{
  "vocab_size": 2633,
  "norm_place": "pre",
  "init": "normal",
  "init_std_up": 0.0216,
  "learning_rate": 0.0101
}
Each number is 128 + 24 x the weight over its row's rms, rounded and kept within 0 to 255. Layers, rows and columns count from 0. Numbers have three digits each. The size before them is the row's rms in percent of the matrix's.

# layer 10 attention query, 192x192, rms 0.123, rows 14-90, columns 144-191
085:103141127146131085188124149137102177138064135149148091124135094108154098095135128130131157109095127146142076116063139109155130103137128133127129
086:109176146126118105111125143130133117105142134100135117131113145131128187128149118129151142143111099141146147117120172149100124092144099098136140
092:122098089111118107113128129141158108136151141155095105107118136127104125117134113110120129101121133114136143156115136120116085165113122128159152
081:130130120111131175108122121095100156158128110167121093126168119112085094089143174145118145173150120155133136098148155126151119140128093088132129
089:150103082136118102132135123149094118134110125132184167154135104128133113134155109128100139146151120120090083108120084148104133091113065127132142
092:143127137152126132149109155134121089071082155123141100121110115134123146118141105143102138109098128086132143139096111159167132151138105124116187
083:110128135121087130137120085122100108124115087100100156161141113096102137137079141102124121137108116132099152136155164168114093141108111117117110
090:164156119134120143130127148163122091126101127096105139131129118153111113136125092090100154141127075121101107108100139128167120118072106109113131
086:098116092166126160105157087110162141172116109184108131142094135116142111173111163098100129146175115097107118085102130121156141142118125090123134
090:128106094105111162117126095181146089090107095124136086151172148151104142083136144116124121129166166175104143124149117130129102119162148148112144
100:122131085126093092117138136141090149093132129133139130119104132134154163152150108122099078157106143115095130170182154112143127095125112126137116
089:108137142095140135102155182135131151133134143152124094087133149131144122114162135110147135139127147110066106140066114126109144158143162144090122
088:098182140124144151144121167116114080109105139116095151129110169125142111111123115131160123105119105137111126084132150144130067105085144079154177
085:159119127123105121143128145131142111128167127151116131094121111170158138121087112130168061133102146140146119128098125137126128150154150132138151
087:105105137155165105142155183094137147121130173091145109121142112131135150115150170141105115112104129101147129111124074101115139128128169119121136
086:109162155100136081121103100156071188112172104139108126125098123138136086144141137136112132109123127123132154131121108136119129129113129123152174
088:104110104114150163136142138172136103158137161140133077115148113172130144152135147108086153163142151114176153101081120160151147144170138155160168
092:136127116134082132124133151105136130113116109160140139123140101136110189097161154141165130136143126123102144106132136137075129115082124156148133
098:127087096103150113122126091105123154115139124149163116126126150119162170119111168138115119150103146122113148088124153120139108108162112115140138
094:143130106126119108185148141151114124120131135121137125125168114116135141130101155133164153185156154155180134138095163136105107120125166106084151
093:119143126127142087094108180157127152115144116110140169133137112168151121118101132098108099133104159094139133113145146146115144155093111096112139
091:123133115099117110137136145184101146132097124141095137168112105147093132126164153151135144114117154121132162124154152113122155131148115166134124
101:104158107129115156101150120102152122163111114136174171152163113175082156120128121086109154153106165116076130111150090168134162107120122102155145
096:107162147125074148111151128117156174175101097110142169110115136125169141130131166163152147131151093128114102100139175136128160159084126126133120
099:165081111117102141163110120067161172109128123141112095087102124187130154112113144161132096112114172137158103169122142115138102149140134124079136
106:111131151149114126135110178119174162142156091113109150153115105162135147142104126122144121164175158139075130117131107122104134148106108160095136
096:155146130130164157106142149166151145189152131083102115167139108103113103132108108193124151109124102120096112130119089125157123085154151122156104
091:107124085082190147116116090065140134128116114119145135141115115086092122130115147142126138129094149124108130152128138150091110167081078136118169
095:133166084109110086156104130125128121121135098127119118117130120171204107117101111134185120098145133148147127090126119107128162188143103142138141
097:112119148154117160098122125113120104116105139094112138125113094097136130132122113164091121102124174153158123118113179128159143127127126120144142
095:116096108160131184117102152114172118153118103145113138111111147089164140076109079099115144142145184147127115129105143172122133164130116135122139
090:103142135138157161187086127119168146183090115112136135119131142144127098130112091098116121141070131133165126146176094110163196083109121142123126
098:132157122128148121156176125131102139133161140130156093156073154142100128096156107159110114136116149103133132128115169158129090146125108117123133
095:139146181138137134086106150159046147165112123098124099086174127120099107114125124162119144104131111145109142141105113108140170128098153110117147
092:110154129160101172126118141136134080124146162100134115147156140121121131143159120101118145115149117135135140094121110127093097137144154122140131
095:114133155112136155107119095125088152113132140124148163105126139139150100144129175116116132167134159128081128127103151092090122156110134155145137
096:121147103122153101099101104157188162148138112136128151161119165122151141121120134149138170114195088125144124126102136089116190180110112096091129
096:124111169135136112133101140172140105175126142116114110108128074102153137125133121110124100098104145095147147130130143131165178140127124144113130
096:141142080096137139120151143159115133098136126146116108131108105130151152165105117102108125121106127131147142123126151104138157120122156144108145
094:146124124137139140127125119073089139107119111132101139136103067083132138139100104140179086126122076132137091127125103158146195134152114156102109
091:121164144091170115121110103108102116090148108151115138162131128146130108108136116106144125120137122123088127107109102140109165140105146139102134
098:099080121125149110120166124125131121136093102131136126146150107135104142139138139094101129112137126098112103127154133120135175131162120108126094
097:131105133153149159130155141168115097104098090142108123106098138114138098128104130114142089140072136149131188147137117117093133174118116140124096
095:129141083145113180130111117145103101130116095114156146178089132151115118144153103160167097115119138134097182105108122101128121140170084093095107
091:099125103105108115091176110125135134138099081082120190120116152089103124156105151177107107120106106136110116139147152133099128166173113159124093
094:170135092136088119126111110127097121133080102101145147117159120111127158141150165114130141142110125169082127119114119098111148092120128104092122
101:123140158127146149096089159129163200111135109129128141100144092113144175134133129145135080129104082134149095103138126129135129132120123089122102
097:157095119099140121120108166134163110127098135125155145086131093159119177117140158142165094105129136140133135137098122094145166130177160177137117
097:108136147137070126096129151127172107139148087171149128165150088101137137124131143136085159138104138148136123128125093168104115115144126141152137
095:128106092167131090111134115127182118087151136144127148147110197159112095117122120107109129102127139122117089137164122121117154126103136144114152
110:139112137108128122164090134098175142126095144143135140152134118150107159161120122121139165155127206120116140146153119145127108112097106096124130
111:118124154185135115179133097131145130157118150122132136154120098104084136153116119126117169121171129106170131129152117134119166120158108090138107
116:143104108143173100115157134138147121151134099137159159155123121116099153126105135139138093171086125153125108078168101182147171092137138159151124
111:119141168116097144083144133122135101110149136112120117126126130061118107136143093121095155153139113097177158135151157121119134135116107118147123
107:153125127124165093105131134064132145164154145151122096142112141141147127134118178160135123108128170114125113115125155084150153143134126104114114
113:116105091085132139111155134162096106148109150115118132102108098081146111118117126094148124152122129126165131134133141168117139157080122126121136
117:114121125092105141121165101100113112108108092172132172111121125132142142183113176154143081154141105152129141121109118110137147147153141149106148
118:096111168153142146118134124106159153156135108178123135117118166119109127103165110109103146150115124114117120120128120128120092122104118135144106
112:158103135059162089109118113108164160132100136151169153132118147081168132136101153130117118127127166152132151149131133171123161147097090147115138
118:127149161152135103114160096086122068152120158107105078157106130099100133110149088105127142117163117145118076095094124181174130103140150124107095
117:098138152158093125108116107113074134126140135139136125134110118069165117172127148115150092134135129168128152125129141170127121125111142108102155
121:192138151117103110138111171141141119132104121152156075112148141125178166111185150135122167128160131145191101160126101117164103094180152144136116
111:105156108105141114132121130094175179174140136117141112126115174129146101121140140157139143114121118122137115112129101128138118160078120111124120
116:114097122117102118160145147075122122096145115103092149138120106117174138111111151155138124106103147136129112099131116102110130108182116182134126
112:152103098150131128093077049132138141123118153130122142177122124103124112147153114144169150089139107124148102119193118086138177140125105151110124
120:115165174157121127144143125109128171165151111118106131125182093104111129137125137115092159128105139113119079123117141108104163100096136132122137
116:151152121122111125073132151123124123119191135115084110152108098119124152170151101132146095122140113175116106135084090142111142128141121127177141
118:156137175116144131156133139121080100094096134141147110128158081066113139163123160137117068083144092160118142146138118111119133113142120127090124
113:112132144165121127100132094130135127108140117105127117120115125102137091112144135151116143140139109138086146137134094163129111107123116133137139
114:131145102115098079202109116095164112178108142114158142131161119154142117110136103095157128146142124130156182139102092135146129115097169121147204
114:145128124127161095155147115141117146137152109101123094120089162138069114138164119163139092138119131146128129177137092122183134126143153175102151
114:122143146138097085112120133123190136119127143115104178111125116130162134149123167163145131100167121116098123110109155122128106178092142144110112
112:096147135126139105111130132111125107087171161185145111125168107155117102132139127117117150111098112117165114144145093170111087148088178121153129
115:140164130096145150110120155104123121133119138115155158119128101172162147119159101106120084138164129100102135103105145144109116175144123138112108
104:117158102138091112133164130125125121139106145126126100151128116148095151163104171109183132146101100107120100107166133117128065107156139129134152
114:095160137098124135125137133074147138129162077153151150136157122117161122142155126146132164177118124143128125107112124176123119138186106142135128
110:144142124127111136162133134116090103141149110177146116105095144096167096107145128148165123108111159115146101102110114110112131158152128126165139
# layer 10 attention key, 192x192, rms 0.126, rows 14-90, columns 144-191
090:103106129143126069122137121124129146192148126095144162181115114139133067154145135117082161128084116141116080138150139102145118111089134113132130
086:111165103135101148072149127172124093126145147099146089099097162160172157114144094116127140129126093084154104134134131133127096101151133090165151
077:121156116126094060154113099141146131099129098144128123113113145097119128112118137113149167121095105086161117136120142102133133154148110097178141
083:126138103113131133081060123105138073136114138194120146152104142109116148094119124111126146179131100119140135097119125138124131145139120107192152
088:119142057130121128108142132144134143121131131158147145153140100103094129145141142115083145142124111124111093138110092145092143090122078140134147
089:121163110133163161138093112135111119116131122080184136105166124142133158120164160089116142131129106109120130129145146127154174121132137135083144
089:116152107129181111122148099167114128076139137129141167139159134136125168135120129127126097107097133108106098139091148121120156129151119115091097
083:114146118164141115127113128105129063142089114099108133172163081102100129106098070175098140169114143149134114147157144154137117103089127078120106
087:172125101174110172147125105105182140134104125156125078146125112119157171145127121185121143157137115117095146109110138118097144132151120117146183
086:061100129145160143166136138142140109080123089123132132142133142132114097075154115119143121157141129164112097182131130118125132102143147119122159
088:173103107132112119128146135179118106143167157137170122151060121162130153167113128143090174121111100096089122160133139132127140154106100159118078
093:135102092102106111140111154117089144133126120100127124111155148103089136133110095147103117138149125148054150139070109089109134149164155141150121
088:106134135129119168119150137105159120119147143110114140125122157127114122143095135096146097085139110143089100102105143119169119139137158144154106
082:141128141181113180157125184103126099125131095123127121103149128118110132151108074123142084151106138132134138148152176137113081132155141104110147
087:094114140155123089124134154093132083135178116058115137127150121100163172123137152140126118164133156108136158136127132152154065144148146115122140
090:061103108134160114125101134106124147144155132121174125138130147088119134157121152111107116132127153184088141105138131150157086136142117131092118
091:126074129112136148081111125150139126157116126119093105129122098140108137120168145096106128153139117125149092108100147126139105107137126116172124
088:133146118108132143146142140154133146139122137173089131125113105154140166143122129132157105159111092102130123124144125119149113151088158142132096
093:111122115124139133114107104118116108117123162134128090154156110127143105120124138120116184117096103079109165143125162137162161124146115146135104
092:127169113135097150129104116167193091152155146152146101135113120134117122095131146135152130124125125100136150118084154114111124134178164067129115
093:147124135143173117145072114124092116107116132110128094127100131132125155111142119103141118126131146138165117125141174123110082117134132091149139
091:121112091089132139136105121193098128163120112125155128122067130134091135153136140153129145159094125125135099144110134106118160083140162198151149
107:050122116159117144134158156093107138167112136152092120076100176138107127095132161149107138096114123115161109121162115166131127136109139109151170
099:151131138109071138063106117100135113170092107120125098142142102136175127104137153151153129146142154109148142127151114105154120131146139100134144
099:112072141100115081185089096073158103101128145135131132108166106170118125187096158132128126123117153096143129146114143096067126117106145129085134
101:156120151181157125120139144161144135094133130131094122131140117149136146162112160148128144134148142099125079132133134121153152156117118074151186
096:156126144172159115106114153125153077091110118117173062142117103143163107129109104146126146114121083150134101151105138120143165121162166136180125
089:111115145099156098146106143093132137138118159135134097150123110114098073187140157103129088132125154149092131143123130159122148131151146130090147
092:136131108127154153124119133084123145114134095109101153171146137162167138096110113139151147109162152100163114168102133089054129139111118104134142
097:108148166145137103162119109137155106127114147132112098136133121117131140166144159114077137125193132126078096125092142108087115075159141095126136
090:150110107146157139139138107075157116106134134141089120102128143124093151078134121127141140103118179159124137099112131139171141095146135129137180
092:130123110163182128155137153145185123159124083101157165106147149106117155130161138084112076132094131128160169113150100138147101096098104134076124
099:101140130142164134141120101092099133138109123106125133145095132179140135128136105149112119125085134181122109139113142122101101158117105132148056
099:122148097155165116098110149125073148161117175138123098080111128095095132104089127138118095115162141139095130120128119077139127131100142154153146
091:149148136134160153109141147126106130142163136100115134140147152144131105088182122082111172087155106110139117157098120153096167137155128140170161
099:145153111148103169137091129135108131119119153172170157089106125133130122118136121148089172105132137157051128107124135141105106133151142128087105
094:126149185121128077105104048133146148166134122131117112173126121111093126124099100178124126110141126135152122159137130107142131156078095120113147
095:176156145112112174156138116155128136167086118136127108137124089093179138129170115128090101118121137145117123109118136091164154131101109129119125
100:151137115115098149118131123110139114094139125145151124126095139122131144146150119172121080184155098113121154105125166108116119116063102120114135
093:117163132094135109139094149097121118100104119170077124126144113149125166134119140138155115167163131104130096121153143135123176174154133093131125
092:124172106185181160163143101074104150091160097159124137117156143104148147183139135145128153136132123125125152123113135129136134143125100126057152
096:127109140126159147136110145146152138152124086158120103144119139131144095130131132108101144092147085087152075102150123140100154117129064082125126
096:103120147100166089158109147141123087085134102103155110096081142151144116148085123091073092119148148118171136164096140120091103116121082113142123
095:149138107165165138157113129119105130115139145115149106132096118125135127099130097168126132187120153125122156170131139132114114125149157101142179
095:150148120114181192074157110158129149106171137093124140127137091093145133142088127151126115130133104122087098125118106137101101099156095140080143
094:114099142131115155142144131133050164140145122146105140119104111157132107145111128148100128135106121155149144140143121163103107106136109126105151
095:103127141102111134104089137114130157114106154131113111121145099103133153136139150098109097095105129105104116154176145158113134127148099154133139
097:182116100115136130110129156133112118127130128117148123120137156125096206103140128139136121126143176111108123190165099165153149133126102142107193
096:132127141157123118096126115153115098110153095146125146117122135158162119119125153092123156154094115134117109111111118124159120138117152124124175
092:114090109152121105113131140093147105156148070130104092158103117136116102118119119142117101111122147128093136129150127091165114099082130110118111
116:136113133159111100186107101154113144102118144162083134121109140152082167154152149123138147147125155131156121098148121153141154120120159085102140
121:158159158165157088129128090156178128157117127122124112121115124152113121128117151124122144137138119107135128174132126134106160123110103106183146
121:132111084121151138130156175169131111149130107096149102120146105130129137117128154135162117106074147138128129122181143170169152145143110132125079
120:149132155117185142084094099146151106122133146121126112134125158142130120128126122092133121109134137101135133111084168130096135121125115105138119
110:115127123172137112143109135087073114128094121112124123150119139109173131124121120148146155128090146106106125168148137109152137136135142119146097
115:120134100077115101121155114157160136171119147114136123103136142112127155076156092113135070142151159153175119107140126149132118108134142135124115
120:134117099134111110138125112143141097119147111139120139090113123152129132141087151134109143160163138117086156135122123169130102136159139073118155
122:134126119134139121123131115109144140107134131160097171112126106113129063139160140128121117091075138175138126111120137161116153135123103141149099
116:135156160115140102132120101136115133129124138166129138190136132089137100138103103134098096112073149135137177119128150158187096124113105144102136
120:095139131165133123126174153106169124139142090135091093132152175111155153118150129120154162149152123130148135110086122140153131151143101124119086
118:081141143119130137122153115142088131164133126138110118148150110137136100126151150117131090144140153165157138115120145172133144148152112123156129
121:126122121127077105115156080164124104141128125136165147148138140163159157110135093120153128134090131138127109162146133084165124133105134148134116
118:100111136152098169127129118098146126165118095102143131154127122127191135126170150146123096139115168176120146135137097101129107132108124126111108
121:122099126106173138118157117135107107119143089108096137163148130149161107128122140122154156109119123109111110149126136136104166094121114128150176
119:116107132109113116132135111123113144116152126149161132151146109154108122120156139184164126142119141088165124163184120122139150125096141164084162
121:075168158166131132137138126152112130141101084142120146069140164144107152134081161125111157095110089131134081095105113108138123142135115114115110
121:139128125111130110092165153125110147129130132115090088141123131147117151125131131141126105147122107162105077153105109147119094174121129110189172
119:076158153127112164154120136148110145128134148173179159126161090123156106142113130124108107122134141147081126126128122140080164152157148104109131
122:118148122144149082125163115113104113100128126106128161138132131112154115116089147116115173154174123110120149132128128136158146172088119160099105
119:143086154118147094150164153103145105176109135120129161147162144151114116140150130136155093115117167127160153122144106123137119169139181093125118
117:110136090111167104158126145145143128107140133091115138092132126108082160199102118171149098196121125181102119108125130121155150129080164154113122
116:170159131127121162110164109164115183094152121110105167147168112102141153167138104144176145128134175093111123128116113100132098149116132088113147
113:130137092167127109112132145134130152100152118161110124126116160153139114134168116094164093102107150139141132128139152144127126160135142130125127
123:139100132104124120145100105098104150114090146142172150130151138175153127121142110112110121105107117104102128114143115169127138146138147141136143
110:094112067119095128101135154165139144117108148136129110120134114143097088133109172091185152144126115090120133164147154140114162138152147160158148
114:144153132102144120105163124132162117120158122133158151143148131122151133104124140137163171142085070101128170097134157174171112129184136119079178
120:103119112117138110162105129103109110178133101126156162105128170159138149133169154141122169101151160132146108139128113127117115127118146121146134
# layer 10 attention value, 192x192, rms 0.126, rows 0-63, columns 144-191
101:114141174123100139136118164145110112077146082165104126159092151150121105124124138143141122092103152134113096099134095126171104126106116129173097
094:117099120141138130084123134146137094163137160129159134109131107140156147133128132125140086164147125112106105153070134099124164136139129100132141
100:116160120120107110140067098129113119144137110151090148165136163122131114122149156123145086124118116132126125131106122120129175096091108171129067
096:097156120148142108131133153109147127117169124135123131105140132149139120134091143124131111135154102077148115142095141143144109142138134159161142
098:092161144135115172130149148111136146108063111175100166143177129144138135144132113115104147135146193142125139154080120128151081158096157195112143
099:124074126128146143128153114138112120138138125112172076118134155140125141107102134106093094089100153103118090127111160114170116125105127108152143
101:148139178132119141136122126107086153111102132125113098147099155124128142161154071137116103161117107075157107102118135134142099099173157135154137
090:137131156108086130091169151156108120139143138079087104108145115094117202141144162160084143144153149126175118133114123137130153159168095131116146
102:117118146107116101154111158160162102135127140167106134119148090122097144124135104135115134146178145132105135131128131161154122177128155140130128
101:183117134122148122133158103152093064142120163102142095095143112138149133108108159138160090120139087134108136113130120139153136115080131098102105
101:109109149130136149100109109156147094110163147140076076143100131138116114131161129104117106087125142176145155176104103146155145067149153107086136
097:165133141165131093140113119111103125135123140130132152102140140133105111137114111120121121151128130153137117088134091142133123125131125098113113
099:100115163131084112101153195125127128151143124131137143071122113116127126136116164137135160088117109108098149137101151152089142125125156127115135
096:122108115119132130146104127107153112096126132128122128177107121186150129085113139142125145129166102142120167148115113147165142072106125123160102
094:152088147151129149122102130097149115120105150094098157147137163129082137090149144169161131085128132087095076087102179085132137174119106121121108
094:082156084116106135112121142149127126126126163102139093152122123143129103087112129121130117112136110157108134131142169099149149113117123129153126
098:104085125162159130112125118095107138125086111115149184117121108109113117135121162133100078151122107113112148145121125143145115102165138150117112
104:164133149126151104070101161115145119136141127102146113149122173162134151111130102146091158112140063160146061142126092127152131108163113153109156
086:114109180088131155130102122133158135133119132134094112171146121137079186142168120118151112125136150146144160135170138121123083130099115124143118
100:124146161088149091121122114134167113124108123114113118109172089163139114134096199132126134108159168150171109134111137129193089102165143144100142
100:132135131119124133120141126143144126142121111134102142113144149132151134126131146095088161164110140140081146127165112086120125101178100132136090
096:154148124112122127100113087133133119125137141140142105098077098125160077112108083156090145111125116147113156122132082160138134137100117104158125
091:138145114145118148129122102122136120169096090175127141138068150113143146091124138110130094123121107159154134122099139125110111165124158166131120
097:144115116161130162109125099117126149145114160131117114107145057107114137167120144120132128106136153144163135144138094119155123149138130140105143
096:139119123130144101139105143110146152160140120142152090164132103094143160107119150073117155154158115141090117145094105105116101110158132089138110
098:124120179165148136117105152083156099120115144141106129115149084118175067094092118073104142125164151107123164115156136126118138152139117124168155
107:074125119151167092156128126118132151126140173148084124165108148083147162109142138127145113127118107125148150128141113136138154174146147129092092
105:136137079096122122114128122131144145115090105182124075115120126146152095103135118126124115160138168161130108140114148141091166133128147131135092
095:137155126101172135161120133151121147095125119156074145104150160107144156114079123120119113065161122099071110119159131115113124101115158160166134
100:124142108114144141123096139202115119090154122147146155136111129129141154140078147123134109105083153143139140152126154139100108158124113116146149
097:120101148179114146146136148093112136095104186100122141165131123117126121125135146079163159129130159139142117105105121080098138079073154150170107
096:134127132188151102107121154103128125120133139125155137126097137143144117117116107117108104181098135124132145150120143128105136124085117123105113
089:107135130128110175137128139136172188135147119181151162118112086143129122113121110109151136138125158135142112118117115170124136091078151099144164
090:087086070131104156116081116112119088152170108119092091150162129161111126146111115129133138105129129138143175126144154138104101132090120107082114
088:088107149134138093128127119115144103101112149165178150125105099161143124116119095131128128118130159130141117135129155129183092118141111082166140
091:098115116162154134131153135116154123110093107127172138137142110110155133144129124106118109162134141091143116138066117112105132113144155185139128
091:149079135141112144115088167146125147111141105101142114124119143127118148118173143164135120127152136187087077143109122161148136090147128118081163
091:170144113132103098115160124135153176147164128139156174200090135121166187143100149147131095139107136132121108093089137133110159140128151167109136
090:140099187121122158132135117065136135134127098095160117161167122111122138141132125104095118118172097192119142109141124143092147165140151112109135
090:159103135131112125133128152124126140078141118136121135100156142103159141108098148100111124108140104162123149110108136135096118127129129135157162
091:145114142115114077091088115130143112131133147131140118166111149142140137144169094090127131159116133163144122092118090127102104128119144119116133
088:094148081103161145126128169130116151115130152176130115116185109079128145144112125120096094172132133106136124104091154099176144115150130072141152
093:120097118124122178152129174113101118078111122115136130087096138126161183172092122081127129161098153142119143138130153103128151151098135092166108
094:030120100162117146109119103134124151147145115150143134131078101128169174151137144108146108137149150127119079157151143154125138148137189129107160
088:071133173106130135150134122169152143098141107120098099185139155139094145110182114124093172134142109124125142169167080095098133124133176113095134
092:106140132158140162092144139163167120102097133139120146134117072108142098092094113098071104118119120119127135113097098129177132135107136128079104
087:093139091137166119180102126151193157112123139135083128123068170115149133137138097130077162095125091114135144118142172106115127156168144122127144
082:157170146157138148147144155087088123132173074146137174117074129092095122094121115096143111093099139135158105095143148078132148107098150098114147
090:156116098102148114120128094112121151133115142107130120129136084122096119103164163102085161095150122085090173123125109125162129121121162122174130
090:162133143103130150141147118108174157121115126140159118137167187157140139113121139113107114138119154099113133075152148159143103120112149077141157
088:138161144115112140162128126132134108146137148101158118157124152164131082167145135116150159162096150133141087127115109109117137099132111066159137
091:113095111122185117108121084171115126121128068142127183149092113093142086102120137123158137133141155121112151162127143135151148118098148105110130
091:147133120086125144083111133128138117112110069162160137122148140111118118103156109129142099115155146118121135169162155124128127133129104121131164
091:109132139152116151154110164132146111143109125101140102149131162103124106111116139112130127133168154136124130120111141104141087170113131130125113
093:133138105110115173092142106107114140141140099127109138120113094126128118137133117148115155092069136089168113138120073161115139144113164085113152
093:096128108113154101147100116090095127099137089149124109103153140074138139120130140159112076145082155122135131127119131109107134133140124109125119
092:109137131098122103119129158129157194161116142126164125117106116145161135111147137151112124142159105141130125114146102148130156100102109101088112
095:175141181132167132090131113140127143145138148101118086103132147160064156165174085132151157124138130117138146104101153128085101148117114162126125
093:134158092155124142132128178106128149124085138140127144130129198154100125118117095145131101179146099141135098166120146100121119155142123126078138
090:140108149137125139099158152179080139152108116142124156065117163154153106136138102124129098136117131114142106146190133107117121112135099125156101
090:159123132147143145082111091110139083086178173105109149120110169105140127168190110135143148138138115153128088124127138154118133159136102152131130
086:149134149184136149130166100117144127151130128112107169128127124150079107122123169127122071106124161100094138094114121129154143115127115167109158
086:125116134111156147148091114129116163118133114139132132134153174115137090104112133134128094108146152111119119137180061164088109186070095175149136
090:138094095136147120163115124134125111126139118136120100133137089122117074143157168111115140150135143131139075099133127138088114137152112165156144
# layer 10 attention output (transposed), 192x192, rms 0.154, rows 0-63, columns 144-191
100:138165124133102115113128108110125108188145131115157113083139092137167153118137135102089123143153129103136145173111143130081168136159110149108151
097:148138100103128156134088088159124171126126114099124137127098179108070111103115160140125145111102131140153158128161123110122113151120131133152114
096:139107134106143162130144153159104136103146141132146136117125054142114140127137113091082138140124112127163129117144158166168118141166117120152168
093:184104141081130160139119094135132151149107119124162154134113133126116133157134147116120153141129137154135112119176128151101141145139101129090118
093:176099130126136107148132139116124095130142143111149123132108105114117118078111143136131086134125098126106089108137112111134169119165116041103096
096:168155125102097108152111139094113137143139108148130184180133115140119133149147139105154128156151145132118160156178124118105147142155121085094120
098:096094115112150100134092142120151132138141168135138163122187090139107117111106149125144135098138094123094118145141111119120097136105104113105133
092:150126114107163130146110094132161131126091096162117134138122127140141096154124123094149088150120119134112159096189148138147138110129172117119097
099:123128115136163182160154099107144127094150112090130121114118154130166152118093100133113056115134104120143120128164132100124115095122113078129129
097:131161141126131140098108123142130185126151127133099150140116132139094139130146088118137186131115124137144103179136149120103127128143148146161176
096:134158110130096098152156153117121144124115116118144152132151114146115147160106135123150118142146151086164117140176121080097098114111116112160155
097:102092114129155135130117121112143142140147133123061077112099114111101130123115117122126153120105135095119133147131129137101160110129100150140129
099:113130140101136144153100062165113096151136102164120134196131130128137104121110110097107139132138120143124123124151110099165120125136124172136097
093:169154120158127159112150155150127076148123114140119097091135106157159130177125107157121137136099138170173110108131128106076136177149143139134170
089:082149072142142130119143141169138180175111118130102123129108106120153121110140139109131085189138103155123130144155119157130112117147141130097149
091:150094164144104100158127132110136132123106079115124193126114124137117132123095144134106147159092154106137135148141116134101106119124155140103116
091:160174136083127124116163069167137137120143114144105098146153156118116111101134121094117121105135179156143129116124160116166133135082141102149121
107:116103093146155132170202084121152144135153096125083099114114120110139090164141115121150120165140180104109188140152144141088133147116141139113099
093:139147112149124131115130101119132114114095127112169130147118124123144105120085126101091160139111126113120089086105133129130164101173156163147131
097:141130093116127123151133119154111120109160125136169111171104148117123140124129101085108095135090134112130143124136106142089159125112112122155123
105:129083133139145147142097141116138124129119094130143129176113132152103135165074151119104128112169080140163127090102137167119134136085107114146164
092:119125106104082117154091122146078124092104150112113128147158135094087140126159164099125148103120122098153112123146162126086113117157145112120151
082:120146157107159155121138100133151109111159145086098107110137112150088102160155119138122122105184134106111153128126127079130134113156101116094092
094:085148148112144130166166120135182127164142093117146148125136164134093116142099161153085121114110101127096110141125136136110099165133092099124107
094:121099128127088141154155086125112119104097145133112161093143119151121065122109107172111113096111156120135137100158169140154161150135135130123152
096:111123099104100106125154056188084163149114114114152127154091155134098175131119122140115181174098103140121110129112116136107121086119146141092103
094:167120114130101180133149119155163108158126136129114136082133161179121138113150135131137097123138142139122119132105155125122134130126097156127128
097:141145166130179150110141125111120150166126148112136156171127120122141135152134139175140135092086099107145148116102126130110106129107121144133140
094:113096122156085150105158145142137132161122147114168123161096097118136126117133123130137146141072132130151109139097124123123129140120098120059130
095:141110171128113106099134135145123130109086156150113124150161139161129145106140109116162149110144120109154112089078143132169165078106138129082120
100:153167172073162140113119150166144123164146111170162121086098148166125129119146109125151118138101116109134130128146125134132146144147126133112142
090:110127141097147119108132121125104147119113086109112100100172143117117163154139145150118138114136151122096095078137107119117132144146112132155101
086:141127118103116129124157121121137099153128122139157073124063152128116131162178128138101131157091127083079172140139082123115123083163125128103114
087:141116104156162146110086113086121164131122134141148157094132123117130170101088088169106114142099176121147107132151125120167165109121124140177150
088:117123133082121146171086148152109123128147109117136114148117158084088188118170124100127124145075144151129137148133138135148123124170110160101163
088:139109125134155119118110126094099130132152145122149111141119112130143129099145095125088129125123056151107159096125158130151123152111152100163152
088:157156105149104120115112126128105159142112154139137138103151115152124100127111115101149138160138136129162160127092133129150097128108120109131154
085:109130143129120130124162159110114096172100117171153162120117089120165134111099116099145154152138129127163087153123081145132143143115122109154162
089:119085115164142118117145130137093131097149175117135149096120101155154109122109123159194119149080127122159112148148128091141089094143176126115099
086:120151119129165136128082109136143148106178114163104123138097124139070085107150154155130133088112124085145158114158118137122162151142135111118146
084:098139084148118158109128164137159131164150136085117110125137125112117142121113165169143122130128179114109144112118153105108123144173129104113164
088:146143067125119090143123109116142130130092123137110120144121155101178116131101097113140145121117135091113172124144096144143092138104189163111149
087:126149104114136127113164101114148134143150118158125145185158116123092111118109155128114124127159126089150172143145108126116128125154088148142111
090:163120105116100121137118187155122147122094114090140107175095115117139123136102118128150163108093141114170135148112149132151122136148134160153113
088:124104108093134130113137130115115114119148185149157148112127110136119123097112137170127120106131135136157122124140134116101135105132147133106172
090:156142094092142142136143127084117126170136143085136115107103133158065139173168135155165156171104142120140141101143160107127094117117144129139152
087:146147132158109138132140136112121141130161062112127094137116133118164135114159154130156144154122104116120131055140090125125135112118104148108165
084:121126135130102134132134118129173172122137108087111143152163094149114171163100131156125091131111147114160153161100106128057104152130123100126122
084:114126135125115113101149150132157134140158173120136092125134106101133098120126128101120117138113111148120099120149138122147115086130105166108129
085:106093102155095145126130086123122118148108109070107120154149075091129153134144150099144163176124105100157135143125103120168143153136113123140124
090:119112149139152125135141131128150140159108131153114097110107107093150150162111119123101120112124113116137144126141139142113171148108156165113149
092:149139115102051118138118146063117114148164112155082118140109142110079164140137113173137135120126124152121069122094099156127179116110136121140121
093:130163128140146120148133115156115156129164142144128132144154087170147162132145125144140155124118147123165144086116115138142140116118109118126118
090:136121092173118106141071103092104120108141121121102108109141103122139138141097119154112111122098103128171126158127135142128120132119120114136164
088:148111140112113118106129147116141135154129088071164126080128139157151127133117090185121138144115085158132151074100139165103128115134131092114091
091:112108126115076105105110122138179129115136146131110134186145130161119099144105087112094157136160123135141148156153127146149166084141172160119130
087:091094119079113130116124124122089078082110159130103106083197148119122125107137103104127164083127124107114137098082110067079097109146160156141131
093:149157149175111124134116189172108159155076118122100163142169138139152135125073133146093156125130121103112106145154105106130176112089135139112125
086:117102132143153137103101139143157108170144131169152114102122110116166130145132094124173134138136144154153112125119137125136144101097144134114150
088:160170069099132122121107143107132125075158093112098153125090101142161117136101114127134100141140126101085127093096117133150091108145117117098148
090:160160100088171148122110164148115129158146155115127106066126107129130112148087158147082117124100119137118159130113114145120144138103137153123104
091:182114155143128130096102133163133079146121140134131115164081122153098109125160094168097155141124105104135130150139132135112138119154151118093076
089:093099147139127118097100146109116110129113105099115160119124088148160084115131171135098133147149087173110126096085153153132117102123107128100137
087:126138171120118138119101103087089164116098086102129087138111114138187152129152143137168139132197097108119127145130098100173115114132111098126122